Part of a small language model's weights.
Architecture: RMSNorm before each block, rotary positions, no biases in attention or MLP, untied embeddings, normalized queries and keys.
Training: 792M tokens, 6043 steps.
Each number is 128 + 32 x the weight over the matrix's rms, rounded and kept within 0 to 255. Layers, rows and columns count from 0. Numbers have three digits each.

# up: layer 4 MLP up, 1728x640, rms 0.0853, rows 1096-1162, columns 320-383
# down: layer 4 MLP down (transposed), 1728x640, rms 0.169, rows 1096-1162, columns 320-383
# gate: layer 4 MLP gate, 1728x640, rms 0.0812, rows 1097-1162, columns 320-383
up1096:068201153183113094118140123116177109071122082096137098111122138061125131168136185116058156150095130152079157115115095147131134121134120100158137172105166151101203127149148130139170155139087192
down1096:105120103131135107100142135171080125081135170150172077093106197169182113168171049153096100180094125107144109116101136179151079193146194110114070192140139109126112131176146163151130158094123109
gate1097:139026129148140113140103116116098175114142169171038108113141092190158125111170089126148169153087202201175073159130160100128068122133163194124128170143135088116074091164109124126152125102177095
up1097:108074096214103184057150063132157071187068137097153083150107084109120092136130052172152061166124065150127121166144120104142183086078142167163138065147139086132075112122136157128151193131106112
down1097:138130194095138158107084126120158085120137140094209033155078142160128145142116138110155148140114132117159108125139150171118127149094138118163169142161116160095118068124113123114153110171081096
gate1098:100138102126116141102155137093124103114141166091173134072117133133089125099089129166165132131189161085149102113094122142137109152145131120173072136105126140214107153105104154089110184096131192
up1098:077179132096104084132114197143194133181105107163089163160097108160082122097088061073076119074089125131138123146142156136162110138140100152107149110106091068096107127157108168166173109091164107
down1098:149105099119107162143149143188128147093082156128097122155091139093130143130183150110155139050123134187110108166148136119129067146111084186194120135109106180105133102120142145141183149108122141
gate1099:146102118169126130136108115102125112108130116115121160076089107118146105096125183087094107141084151196200144171153088081106167120119133141085123164088086158185105147150138109152127168103143125
up1099:188127158137152156120095104171101101072117138136159095175128114135095140174148097203104117087158091128093111114119227110097087111132092143106175116157189098064114105083096186108171059132166139
down1099:157084146132123176103138124124089132139143174121116161118176132145176074146073159169157143161101116213122128109102116083127122074160093114153065086161102083079110181149093133120147110079138147
gate1100:077159134201162133178112188164144091088104160133165070146109124116112131171140132160157194097168092087127112109112114121162086092210104178084111129114158150141173127147155118073079134170130078
up1100:162175119110108208121097147150151139103143063154149097126122072131099115118161195138189189096172152169161114148090147123106113089217151143124107097112066124122131107114188062098102049111146197
down1100:152106095135131183154108065098081124119096182134198121101156097092151157108196145117164112183104056102147103114146152168142169091053133066164158159099085197117136051101125136134195074124175205
gate1101:125154125085114153153213121138085102152124156154147110135151118123093102131059181142127135120132139115156104133114112131050087089081143085104120148171157197080186125204109168147077113108070083
up1101:165127112082131180078204169146129082146165155128137146122106114189133120091135087101092075154142138116171178127125138129153085170119128153143121106120135188072130197093088141089128146098120173
down1101:118158154140162148123104109143134120081118088123114157156076128113166083144152136098133155186153126147146161096213096111095129151184038065096071135140087081087154079100157091095146075133137179
gate1102:123200151180105107159110136112139131137092108098093085077117129123092153142123126180081126093147157134175074123140098172153139119132141142096151112066166126130165106137107126115118107144122119
up1102:172132110113130128115147099123190119125134126140119122180127147115091105129150159122152116137112198160149096106125154092163139164170113109140104119148197171176046104112172099149161130107137156
down1102:105070133114168109142132161107121127147110172167204142130177178112146113136148111076107144142146144079102163071097126117155135119133145121140139097150112099095062055105097090125165157138131093
gate1103:169169112170158085146125146178162096127145137090104170121131170098122157114088096132152181141110105184133068105111137149155115200099108090067081140132166095086157166144199138142108147139130141
up1103:125145165092135096132090168191131108136103086106130156124113124148156171103102099151126119146131097079167140109171147155135117178151142106158135130159165087178166167089150108159087170173110156
down1103:160148130153102124136111117092176156130115091106211143119157153102095149178152158149132115165116158101104141089087128178155113118199140071178124072165091125129101174171132141137114151151178102
gate1104:141058063117086121147119152142104118088151188136150099154187142174163126157136127145080137074146130142122164137166096129107104123090148117150136126127153163126045110126108128138123129126111083
up1104:162149108115124052073140154119150113134116112094114130154136184121133171145170096069154152115173209081124170149133127121085176125188209140095115104155152094177098105138149138185092135171099147
down1104:178127069129128097156193161085132133149176126166206122132093138080138104076185121172077084164100090120166167129106138125098109136133149136154174111162117121103105159151191199142098069151130100
gate1105:127096152132145140138149094050102140043134120107171119126135107080103133094112149126125052138128130136157116116089120141148132079155101205123087099110091136173091092123072093129120153113131112
up1105:178155127142131104153093125108159056093164140130039173086133115116148178097096121093159150139160132159115121106168129075098124085184154098112126070102146097147148092149167132057135159120101127
down1105:120114135114162073091117091082163153143124123133128093136165109114117136153136162142130091183156130195169074097154095111096123098107121109113155156176116114111189121130136105150079165125193143
gate1106:178194137117084163138092120069092124106205152083159082127138188096020083130159147080108139130099161049110119164148069135181099109135102131119118137139089129135069133164109131140121060153146203
up1106:154177164148081124144077143119125128096165144091076119176128133105132106128150198171147142128114143172101114161097071105179179148128170132156125138119041070145085153076099083135091118072105120
down1106:121146132095115130111094127161102117077133120117098157163166087069129115143136128130115128135106140173131128151149119141125138140171176140093139156125101160153163134124120122090121093107138149
gate1107:190101183153106165125138163149078118098143128162126120132118065116175120118093140151143098162134104157177130063163088131106171148061186115080153162134165119144090103106162130147095180110107143
up1107:169124152152066110097129147147117110083157103109090150110162170111147111081151136184119096167165095111082205141122129161152138081166114160096142134108144121145154084110118127164062129138076177
down1107:096158089121162142136144203130119136112168147097075125145185118105124117092101120124053153115094103130091158160134097171085140011158114205134178162137126119170155135175112123148124080095187118
gate1108:116108067136149142052130102100155111171102139106096197100108142109136107124133164094065114122177090133090162142139139146139188073156070109140176083076125143185124147151139117105164122118126069
up1108:126152116131131076138112171177112132111121106140101098061118148170116049126099116187134039096085115137129108222165190132087100081130091136180093103145097098128114142096126146102152182119124151
down1108:155102111132097124124098141182103092158100124107172106134134179170123125085122146177115121162061176114186124106091116137099096173121162087157079145127114127116138090094123124108134130099145168
gate1109:101133097176144205119180133158130090099142110156116094116149121125126099119146114136141102177118110176134117138147095115112118096131102164109110111162158117151128107135118158130141125055140142
up1109:163084160170070109106094111171134119173149091068119131092126069134124102126109114107149162120136127170104077174107164153124150184093150184157116136134098160189107141148119098159080142198163151
down1109:156171059160186149156178119171142149090122103081159148141153151181172114097127097091101128167154076145184140093140110114088112129096117068148156138144102107154105085178145123075129113187178169
gate1110:112096152124111140112130102126125095159075155173143106116078127113141196105100117123126122104124127159170102159163175195096168112096196152068111137154158144064117188120084121134127093107165126
up1110:163162142035148112147144125184103181150054085137102068119207099143122081150133059158168112137094115110141032122108147127160177112114123078086137163160127155113106118190084078083072173116098125
down1110:074127126060136101147107141177134176113133122173107138157153124125158107153130143143107158121094135150110146119128150102129168131130185132138121151101133140150116139172141138123084117128111145
gate1111:178122106127091137115128154164095134102114147169145099129087140149141162119126097107196159116060185104081118130154140136126131081246092119148115118140129169171072141100102121129139152104181065
up1111:124168123161098121150162143118107082099058107098227182184108098129106157132150170126129113142057088154115154175132146171136146133111118145108092109139132105136110130099139112149100176116148147
down1111:103100200110086117097135167139173116082145122140136117109129097112144149087116084126204134164117068115171040117139117184147136123073123062164161125121141166163071130143086052064171135228078162
gate1112:179160175131142158217136104127157091138125100099128088139130077169042111113132155131094140195122115190129093164099129120129134063152100108157130114123102166161125113170168137163144088099126108
up1112:104121132067196189115115109122118070127133121132144115155128117077084078096141174139171126114133161134171126132141118141076127112099152102157087150194141107139160096124125182061133094173119051
down1112:143087129194069138138136174088127126098156126158183111170097136055167057154101076112191100087089175112118068176077115076156163136104135107135063151175116154129151110147107063159140110133114106
gate1113:120192155117092196159093177153154108175116077140113104108151064151057104125160094126104129080145131104189177115108088136130164115082062148113106068075079068109072098120148158118159166133111077
up1113:175118139122125148100130078138144144057131144117205088148097128081160147147110166164162159095110104120114131169132154140098151121110186151086145085160110116101153077130100128107128022162144195
down1113:183081164112170156125169073104150139110099204121139082145055154108147194094111193095128137111082055173139114118101118131093082123147149118143146120108136088170152085166099176170109071106166128
gate1114:133093128159137179140098161070076135197171184076114128118139176130128139161119110112157102155138132096164111127130125129131172195117127098191115187105110142126115143192085091192072071186166113
up1114:140092076119154129066142105192137146136160142090127194156128062149117163117137097159136142152137147093141203118176160079093110076171117129061122152180184134224121120130128106134136138111133081
down1114:113149115103134151134141166169236146140072131137068120151182085060114102093141190097132107133141142061170115129144162142112111165105137143160128110114119037140152065144187110107206163141225102
gate1115:141147129128162095170115207090152094114108104083091070100101107115139157062134180159123074117108141122123140126121134169118078160093136133078115123124153137152163125119133142121098159076137104
up1115:136147137096080145087125162076167122128099084143199131137138119085099119113132157123127109114098151071108164168133130083093159140115114156103093205149130167094106168124119157106084081114118104
down1115:120132084094152149153125152079126104120132141129141135158136131125147087117134142100111125144087124078168134183148183107067147150082150098133117121189107146131090086180126105139109121068113181
gate1116:123152131133136154173101109146134153100173080060154148121111076151134074143154141133179108117155137106171159146163173163133143160156172165167100205143135115140169138179131136159131156141166140
up1116:133123136135098177200171141154106088135134119132135105133176092154089055183152159082087151134164130108138122159140132063107103174103150141080047149241127134121139109097115130128058188123098105
down1116:098172094087101117164087158150074172092127085105100110129137163082159171119124142063098170096182066126138166103140164099149133111053142161170140157135100162147116170092126110096159152105070166
gate1117:132145156138154162121161200136124151159143093123104143168112133158130147141130096098157057131116145104151093177168197150130113113106082141125142150174097095070065115148106094134146126080121151
up1117:154108153072109094161110150119139164164092068122085154082139144105098151104169131097134134109129124112151122128133109081111092028139137115173137150144123144097162124196058120105091150136143116
down1117:134111166115162196143123169144175180070112106162150143172127154125081116119084103172122103067120067126143120166123133128111104127063139121171148115142122090157112110172118115105210142130113134
gate1118:086144124103137219156099134152117155197151146119131094164108135133112142127214190153102139214078185073104192185209091143094093128104121174121139201146098118158144142170096077131145113117131161
up1118:098167100111106160136045057145169151155121109165114127111139151143097118118104155124120156184109088103157108138121138067036116144126093116155167076206054097130074114110069119149124116161147061
down1118:106204115113109108143166071126137149132129158119107200097126144160124181079126127109108158152151169121051126122132077134053092132130108085127102083106156088094135120165086090132126158128108103
gate1119:145109121162062108150121137134086105190124194090134153133181135160094155094093135123107108069132147120124117194137133124103126127068148131134148154141061119173111144092074143098148134152181093
up1119:157143141182092118148109113124090132128122150086132113136133168179173149116132121128101142107094172120103135082146097149126132144156118150101106099123144097145130145126118192141103156141111141
down1119:143120126206163116111102156127186124128124156124170148128094115133108141142186109126140087145062137125104139149102096151152100147179127127158173144090126121119126091159109137098104132105131156
gate1120:127168054133064151133140143173105158075104157109141102202091130167190106133160164167091102113148096075170130139100146102132152070112103065149058161099123108085168097179134113104171153129143124
up1120:159133095174091120120124091093053099161127150153165106145082088172086129139037122130141103117145159116115185119149174094139114043113113124075130154057124114173138105140155114180095129100106119
down1120:196154139148090115169139171076052123142080154184088138129117130081146099131102108118138129160123108161138102131100113122108143087174162139160169115112138117094081050106183117154187089165136117
gate1121:104135130135148100157132130151129106137145151158158151198109147091043132158139105142141146188136133137150123149128096124125123115115142147131098082177114145149115123037087118102148125141133130
up1121:140086138101137121119160143115125105120155143135088113124155116109088168118149158105117156088078149153154099103064118147124119166149161122224132115119071084078112143166179104121105146128162143
down1121:130175116086101115136139140123165141213125154152163120087092139117051148110118152172112161153115105113174122158091125114141200154110091073062098111112177123111093121089090154116155130115091088
gate1122:112168021107160172137109226255081183193205169199255180051159104000046143085107066148195045176131090254198147181052019098067038080213113138108096082113140042184090077130065195169178181194175125
up1122:082051240148125080104135025008197073022000139048048078162120148255215112146145137160128216122137124031032118083166220124155209208102069145119207146118128203068184180120184046110067093022023196
down1122:112119144118092106118138108126143122113138101105000107129118126154133138155152123132143142110123121129105121133112130132114143128108119131107139115113130145127138109131161134135116110107132139
gate1123:160175076143087166181086146142054144136116182179115106149136100090123128097140118128159087101172131143079157094130156138133085086091135141160109166151158157162108077086144144105123151112125164
up1123:131133153106083120191133117181179094113125166111121141081183093130123115106156165117113087130084105100103141149146114063126121146153142134102156124088054117120089138080127105148110082130179187
down1123:163179101122098104125104137117100173102128104139061143104204136171103097142191132112109101160158116165175154112095107098101158151065151157162115127101136110111098116112095130125151097164087140
gate1124:148190095123074162123116162118128077187137169172122144100202130128095211162091130126166175151187114143096117099148111131089164156167104112109155172157161094112091165130125137151122169110119147
up1124:163097163103116172130121114118113136146147233088174172215094163109192091087133114148144080142119116182138174199094158137138119086103125083191172138090035189151116124136102124153068110150117116
down1124:155089159131178109098135123117101071120097217134194084098210101150162080068077103157110064176188157166100131191131142094173099133179175128093117169119107139112123079122102125075115175076133111
gate1125:172151121195110115160110114173155103199116100156114147139154117168132099107126106140111102100156131111121110075148115094133112125184139127120094129135188122116134185092145084101085120115128168
up1125:137110061123101163126083203095123110158161110081097087163117121162144138062088173121160127173177167098088146116117165201120117087119140130091151157122147124132140134149134138110122094115184126
down1125:142147058064071135134137109163136109164146136096187105163103106130068206108169145147111103115189160135073141135130106173130134114120136157118182120131187133082114167155143108086138192161104112
gate1126:099123155130185072124050122115126120114125163164133128135145094103137123123136161124152104130121118122125082114133129133058137149125178097103087180134110118042123129103130124098107155083121097
up1126:124125202132156199168148095175117101182084115101140090146138070163140126121104076138148175101119134149074131150120089127166177165141088105138089160144050099167094170088165161116116148154110133
down1126:051120110170123136114132116133112155137103115109143097134124131122104109150144138092116082158109074154111087089096132126093167166124171129144122146136106166159138049089102084097170145132111156
gate1127:112145103113146158153134154172102123110119083098160112202080127111062148107127100146109115120149148145094097148113167094183122096162177116085130192154097133106152131149162122056079129127137118
up1127:133152180050168086054168111110095171082105127103136155123132143131161077121127158105171094154152130129126104162108059104107100165134110155168114126093158162092175141183137175125110108069107082
down1127:120116108111082137114162094080166121155094125182185109080056099059154151109096130074129133144155128164194118107111070119103079172085145103170100092100136163151117138094121181148181148118113147
gate1128:142145172095113148090100134110109195104134102106063120141076146102124158118120128138125126149097109110083161100167098163062104138153135132164118158156213190161123162178079170140112144156099144
up1128:090116104072119146118154116114171072142138145158160066091091080129187118136128110098143178111085157138127105139156102169114107149122104165109115130139142156106153074119186056066121131186113059
down1128:116127103136096156114054108149147177150134147166181187119134085070138150102168121115176135135169185178179178109073105112175173071087123092134165117105077135162166185086156092140127111143151083
gate1129:136160101113098206126145120141108181110105086136131112111180142110101106168131107149170134116108124102154128140139103100204185133137187106143157131164180129104135171086187155136132165120151165
up1129:137116132127186111180171120138144100064095163116147116177075176112161061058125156145127087083204131161065150082154093182092074074082057078109205116124091145126100160148167120097159182095141117
down1129:147116185115157184171166148081120091090133183148225153111150140155141088166083084112128100148177129116169192104134147141182153129126155143137081117126113165107100147168187150113151192070158152
gate1130:106143095200106095144108152159147120129109138125138156162161154158118132100157137128122115144155171123181095034102082118125118119166096147085119122109105153172148131112133142164139082135139086
up1130:124166094176120159136090136091100128120181137165136146139152195184118191158127138107106104122124150123083107103165130141108124093147113173101137199142059113092123116144142190212141119092138156
down1130:101155132142128083123094133147118081097122191124144110156209140155109150094137135114138135141121127125096160153139142134130148097125127129176062173122176100143176219140069168155140161092184134
gate1131:157078121129139092147109093095098128158149149106089066033105154144070115139109101147083084150120169096162152081073169113072104100099141118153164129157099085068156116090141118098194124139145162
up1131:153102127158181112147068104117145085110176171123154115110156068118158157050188122111098175127111106082149169119146177110106137147143141173145088142073154132131102142143085041129208092122132172
down1131:157081077123125187104142166074176137108159176175154121124142135122107153127091126160084166087097125118108114144097126145154142129148138148200192053111131129152133132145086160143149146106089127
gate1132:101158134107141096156156180156142125106175106120081105091171110124170155110092097158100139081118096176130166104129145178142144132109110099176099138134104145139138112114116199090120161142146117
up1132:098165122146109096136111186107091186119189136145199091124093121131150068116131109108142051121075089178169132167139142120122135124170135093135100126131125096077153085109148119064143123150123128
down1132:114168091101116109127132129146131133105182099110171153120066116159142128202187106149145081153077079092177111063162134150100160145137138158140106084100127138103110040106139118125090156078160135
gate1133:147144135107127145118110148120033125178072114146077108183066094185157118117120128121104172142123136117179174165126170078096159142102134113110164112104159092127086142129108104143113102120168115
up1133:133126150100123113085152088061194095167140117058193094182140103089124126125141061112136115113149064125154144154141190127174122121108117178151077135074179065141156188109175130120120161033166081
down1133:127182082139131210174130174161127132063096125079108099142112163102166190146101083082129140153123148119076101077158162131103102118052129121184107124112130155098169169096165136075153160073047130
gate1134:148151135195122124137171065129133126074149142126106070123093139044107164153155091103110079104142117179176162120104121134186148137159144074156088165061118190119133141025103097086128199119137139
up1134:123122153118101182130135147113119157141113150118151138129175105136229101121157174208189138124096184141145076048159086085129146151108109098047108154158125096059105172135102136111085136126162143
down1134:188106145148083138116101140146043142173108169144120093156171145139117149161140104127072136105120138183053083146156074172139129102102175118111126145141120159149135070229184171135100110145126145
gate1135:088160171136111182121116138128128166116117166100070128067130194128161119144141154108056112082160093120166143108104185123136082137121141137176108179176188114130120135188079165126122151112146135
up1135:184162104115175098145110080158125181133201101165199149157123110171154167123120144144147213093128140130166111119146129081122149121132120133120032146159048140144156159138125124145142142119078130
down1135:140097097204116153119105096123093166143129109144209083183083093163087134145067167148178107101082097163144219132103143114117118089134121119146127115155143098096140114103191112151119082140125142
gate1136:130117163160150161139117150104105059078148076147149143133150164138191098183138118152118109102109139123125103119123087200174160117137100110075126194171157094105078152174158099108111128183135116
up1136:072087110109060104162130117065135137154170231169058131156103156098163105119150109090142133093175130152175112153167117068119151113112137136107111096074120066139111103147093107121097088095133168
down1136:125128144126136115122150114161128118097131089151134149095140144162132129137089173171134130140126104089204127100083115200084104168168140193112121118156147107131112159124103110100187090141143199
gate1137:154078116154071170090178110078146100123159107078155113138122054122172159161168129110146143149144163172156091102071182119104192147134142072095135179169113134151154198153122109098142113116091176
up1137:117128152155144138106103130080122153101122168065123108125095115148173153076165179123106153142173166087129108082101077130125137137128160111129111166072116146100130073125077127112152112112131114
down1137:087164184117144091087169148118082118186148142111170098124088140110113106094174128135125123165115063140105126123120152123086103069118145122147106124139100096147145142114124085166092171096109156
gate1138:133106105155144120134136140082131169141114115123105156122184091126058161098154085070128082115155105097113196101146129146082115155062141138120147195078070162125118134097108117103158123134071163
up1138:163156152103118139142125092147139138056087141118136183163122109061134079158146071117128072121152181204102145158090091177078086100147115121134160108083091132152134074104200093151164114168116077
down1138:130117141096116125144017066139109123123123113169121130130125120095080141152087103091141131126166150159122129111092072112087043116148219155127183151130139069097101085123153128075101134151103198
gate1139:101182162115134117092122131147114086110136143185149171108165120138175092135082134082136141175164155110158171172159147157097129111132129079159145091119098168119182136143155135174153162142186130
up1139:157155118150180159151065119096137109129155119201084075171106071109114148160097138108079118150069095145136123138117142151133130171125131144145122150182145146114143105119128115116176109132095118
down1139:133130150153121180142126125126124139143138113081115112159067093095120108130095142129131135131093108204183168087128139135127108167121134110103127171156137118126100045157199149105169119164124099
gate1140:115089087125174126129150109059096186160160121098105097043107146108127125146191070148151132133160123043164125119184115122112110049072143106156064148159144243142150128095129122125127096124100153
up1140:128151099135100187189139138054106137135142165035096120099107123179123179123136125190128079137134101116170148068128168157126123112132104157166118091177194200207082115100134109134083095118088088
down1140:195142120139152065119137121074165059097121121135119123094109091080158140112174095178120107089159118152146160137162095090132087083129107078092135103201188151123140086150095143136156169109109144
gate1141:147138131087174123148182157150157113119138191068094213194105107127115196102116116073108104140095122110204157149144136083038140103105129133135114151155129045110079112121142119128089170177162169
up1141:063146162122072057109138151173108136079145129097089174137130127119062129142130113108133114120099117108220067122167135157139175111157150149073072121101181147063157086082130087121088064131172187
down1141:075128142079093105173130146155159132100141119153139123147189136102146153136113119127158145111187137079138105130145065090109124092158181084120113158170171104161191089086153111099181136090111095
gate1142:154094086115134137152138097108111120152103119137145088003105113136085091168092081146114157147134105090173134066139213115103153080178113117157076145114190140106084069099131155122094130185094158
up1142:156102147112130144134135130158073153125181089140059116137170146123093137069155054134096062123161117134166126129138145167197160120092120168110146166112115099159158115076111163152078155140099123
down1142:144075111132120149051129084154112154116181150159136119103137104182106102148080150138107136167150108083049124109164158122180137107142108177096071146078081124145110103115123132137154089148125108
gate1143:153144098144196099144234125077127117132149116157092142138168065109143156072160068103089151056097137140128155123145126183079118071076164117138160158087129115106151108145097122133086131153113122
up1143:146158151135081155167142130103137101138161157118106096115163155142140104071082150149184110148097083126147051123129144149121086149127068144102128075227122098120153155142117180041115137118091088
down1143:141169135163132127114165112099132145110069142109132078088119137099137178072167159147128086183128137111118139117105163076138126204123107085107107094161103179132132166108163186100074134147134136
gate1144:065125146099131161066100160121091137096121114089184103114097133143154167084145070078142108101095139127167134116156140080093147070102153104092120103110115152167106190118198173109131150102152138
up1144:107076146128176134102131129174169092154128112137114099114136092101193125165105172152121176169093085131125128172098109089089104136115109165155125143151106169134119176147136128167133087110146166
down1144:102162166115133191114177144117142113142121132193173127183130122168192081150121116083068122094102111151065126109123096142125105159135082120123145165144085100133097155160105158131156106045154141
gate1145:188142129128127146061137164152139121194123173101164098049156140131000155126130138091122121140127190134140108117087083142138116050121073106179158136157123133150099140102099164158122090126111170
up1145:115107145134161084095124145113148174053086150166116102124098123137107162139129140127193127125044114171157069126092135083119118138105168110084158133058151109157106161147163074140112124141116116
down1145:092141123142105130135118118114092127141157119078091108150147146166110114159113103135047121147162064110113142134103121131123116132187157132129114131093127168122113129113099119129099093131082118
gate1146:071164106065148163134152070060149120137140140170106074115146123098175138147135137054111144152107129142176171095087091159132143114112121121183086139126114125109087137136108103123158071060136196
up1146:144168126143167081145113157100102130096175107085100105128102137101074119123057091129168114112106091080149167101177148065176166120058111100153063069069132137135109118100128127114094163146062140
down1146:114118100105139129213047076157115060116097060193152109153131192144091153139195175064101106154076126101191135111128131093120075131140101167135109066052125128162066123138091086120103124089102181
gate1147:221083161132157142095133110100131140098170104113131085132135138118077098164166153130119158119143154093145126097077104147116086151100095147137116049171218133134138089128156157155138142161140148
up1147:159104138121127162136138133079112126118190175146137119122148212207140083113088194104173180151213166147116109130152092088121147113160151151084155165103149150089139151163092134068095129138117133
down1147:142100090106097091138122154139115087116152122132101127110128138117133156175154108100180064109108121162087116106120152115162127169133125136188116103137106219189166110142088101122096064081135120
gate1148:112143112188094183166092156133103116147169144136117164176194160196139116133176084170150069113128103166143129096153099123200126114143114138156088121126094158165104140131110081137093122120131087
up1148:146118133142080110176158099203174069140158086158146121148120114110130155086140105164118099160119102070168094162058114214079080145131119132126154099046182082107090163065072133160097165153194150
down1148:142114177143119168161180139163156110104119085179083068120134174138089148108141089134117105186117122073154167109181136166152113117176123195122147130133150082142172142048114122124114191132132140
gate1149:118145135128116068150175104119111149137099129129123095079130147100095080175116104136119097124173060163155143135112163156176151149168114069138146110148133153171106090099122103122106125093118158
up1149:098132118112171101158136086133167097135159103096098104148126081079161109161090177114116091139097102172148096077097144153112103111098153194088124223102077084096110138135084135095135134081099131
down1149:118173122145092093166130155083122108119140103148200122070136096122148134103088146104117119116069125061128149119116159130112145076075102090099106147065139151123098108093125066164159084057077158
gate1150:073133115117181171119100092155105113180102140107121134160151108113067167148170138171180167130119198100092060070091109100131145103140168106115158140081075095127109124096113125118162115134139184
up1150:157088136104165147086158133124144128091204142148153188212156165180118137114204170112132144115137197178099130128155175060114151127120099141149097154081160112144146165143145114112127104142192119
down1150:084098137120105136102173122109150110084142120143146127099097132155121116114079117123147104150092123132146163145172129084094132135146083150113135087117166119122155123189097112152144159067114128
gate1151:173079112133135102057128120156158142134162087117099085003118112192111134122121135135159126118079170170157141151123168137130152065131149115126169133089149090121169143178086129125147115154116171
up1151:128139162128186160097131073091109088109125144080147140110112070226100118166085139125158112089082138139124155119095163158167085143077155153163131198094132116133140119142045149163083106145129140
down1151:160185105085040136100082146122148160155135106117105147107106173134132141134110138060140159120130106127111143155158160155131135113140125130123167115125085164093131092129086089118134162130095150
gate1152:135167090094137178118080160141119172076090159146054116099152127111156103123162116185110144136112142134183122120082138179115163120145100140111115090140129151171132145046095120108071106137084115
up1152:154137148147100127065108108093163070111131063123138124067104128134159135142172147115159098120116094089085103153121125137095127096192182141117125070135138110116144132177111081081142124136119173
down1152:187124165140114118092105159092120068106138134109200152087188124134105134167136176145113142086183078129130132113090071159097157128132134147120165094113152103088134151143184062119162102160121062
gate1153:111145116113102173119161144086132087110157152156170153162152115179137084198116113125185072115103090136150119146139148143135131115107152129149139047072135112104160115116088080167109118134091116
up1153:105144151104117110123156155130092165101113131136171086119158160149128152109100139068097117107142127104187179156104174132119139103096100103085112101127154093155159137128156080168124158103114076
down1153:089162155102130138124161121107144184156151150082066099155039177123131168154154195148147163172147139173045174117091122179144149141120112105124104087082160179158172137119073118113101096183144148
gate1154:152148115122167143165141127094113137125181137123111192129084129101142094156170094157129161135121073139059095122142167095109123134121114149155146148028160199138125085110098160186133201214123115
up1154:127204139167164128135107135195143111074126063143178151167144211107174138057126147134142130091149130134127140124088147153098076128123128129140150155162089076059128102097090069158188166152176213
down1154:142167062158105118097157137100076182162143077115175147135105182094127109123117115109131104135171108108117128109124102159097184116085159116142138181120067149126108108186141145192160087114098169
gate1155:108117092154118104177123128133041092120132102186113149128146063157124122146203171141078096131109123144128147086167188077116133103141112089146094190108101112156138127096128134059119166109153113
up1155:143098152155104141137125154139082125175108114110124114122122109115108134108065114117125194151137099101128095072136117135105091090071095112106128115137131115135121153154130147100141148124171117
down1155:145148169158063190126103186119172118152131113083038123099104110160147174089054139154142153080152126095131121123169134123118127095096113173180104090148112110210130179101108100179154116195143107
gate1156:133150081127096115124126172106147086213125171099134095107113097124121179101065121166145094134107117153176144088162108152116134116147099132110166159086128104084151173123047167102125081149145141
up1156:109157089133177122175158174091104121183143158082176121100180069086111122166133129112124139147096125101165132145187117077109169172181097108107087130125123133153108181160127151155162173097119158
down1156:099178084096116121075116088108082206130117157159255110122097086113175127123110108037184116155127117106132163165137084086108116065128083057067079160109167141162125103135109093110077161124179098
gate1157:114151120123141147060148126102052162136145160109127134154137146112075095138143165101097083082145088136139131151133165132155213156155153141148123159107148119134171139110151120078131157100132169
up1157:138105169121102144134124159129128147155088144177133206133152142163128132102184089140125124155132109122119104127097126125169117118046149114050117102074105107103121163127122180116090124111116157
down1157:156164137127099181114167191097158157211111130103127090114149152122119127143098124119158124102117084146101161112132127085069139080142116109109144104076159135110132149040092115133108092109153160
gate1158:162135179082095136172146148082110107094199077106153108152172113161121174143132127137108119162086112094157132125149079163125177180082079136097157123153160139199072115117105180123101143122130123
up1158:103128168061095098165161121150146084163074107087159134110160129169110130238126112130081198178113061093119124173131146157055152161149070084136133141144184108151096071130104106091199121142165152
down1158:183132087109154122146154130143082141192118106157148108180091183133130190153153099167143103123149145109104126137153156133087088138116122168169138146124122104115132127147154132120171219099126107
gate1159:114120047223139094165115164105104095097162158152181177168140211182104110148140105094113171125101146162113144109132138133079162107091094172061123119078120128175096135162159103123091113110135109
up1159:167114154155153148112136135131147086134165140091143128164182152163068128163132090152078127184127151086104145161169115132086173151095182080138119134164153158146129139120097156127136112113155176
down1159:166160108189115126136083106131157102085122114133152179082104135165098153204101083162124155116098168130057105084154140168142119119145120149120209140203181137111135075148199175106175133109116147
gate1160:128084087187072099089150103106172118125112125172131132168102112108100135143137155134131097127065140117074067080194141062143154083112146124127114091157098081141126112086095147110124138096127197
up1160:190088102129198093123075101104106142155139104123168108124076118135089160136107074098095135116150141126155091090148085073165131131158145131082184073114151068115138174104098155104179097124149135
down1160:142078120113170168148116091087129102159110141147061089076135143140147104148124205144118177182149139146133103073136075082136094114104164101088096119071108160113090126131095059110184130081150105
gate1161:121158119133168086087106113099106083109126162199133133119139127151131025108124151093158082175159181147157181105116129100152150147139160029090138176160112097097113081123081105099110095140157091
up1161:045096162083122139128178114159112098159098153146117152132095109100166074142167134117173170216109077170182113098073024113096118136100122122096116146090048148132126116121133172092079136145158133
down1161:106079165105154127136101131134179078181097135128086116088147104199127097088051148119195131108126123149067145112146147062117161131090179158168137166106097123139074146111084116109147173039132095
gate1162:120139140103168095122162123113134143071095141133081143128151153108149182134213139116111089150128113136163115116089062165116138154158121165084103139082101105118126098100115145098094142069127120
up1162:137177190187151142108087094135116128105126186206171112076130088108127106135068142150134115119099128108155143122100132126175137154109113127067127098154152082136079137090178106106130107123081164
down1162:121139130142140172162146101158087085163097150088121110121097172102078145170103204137141114127099137122192147148143080152106130116147080126147110101073145153112098145174183098139119101140074085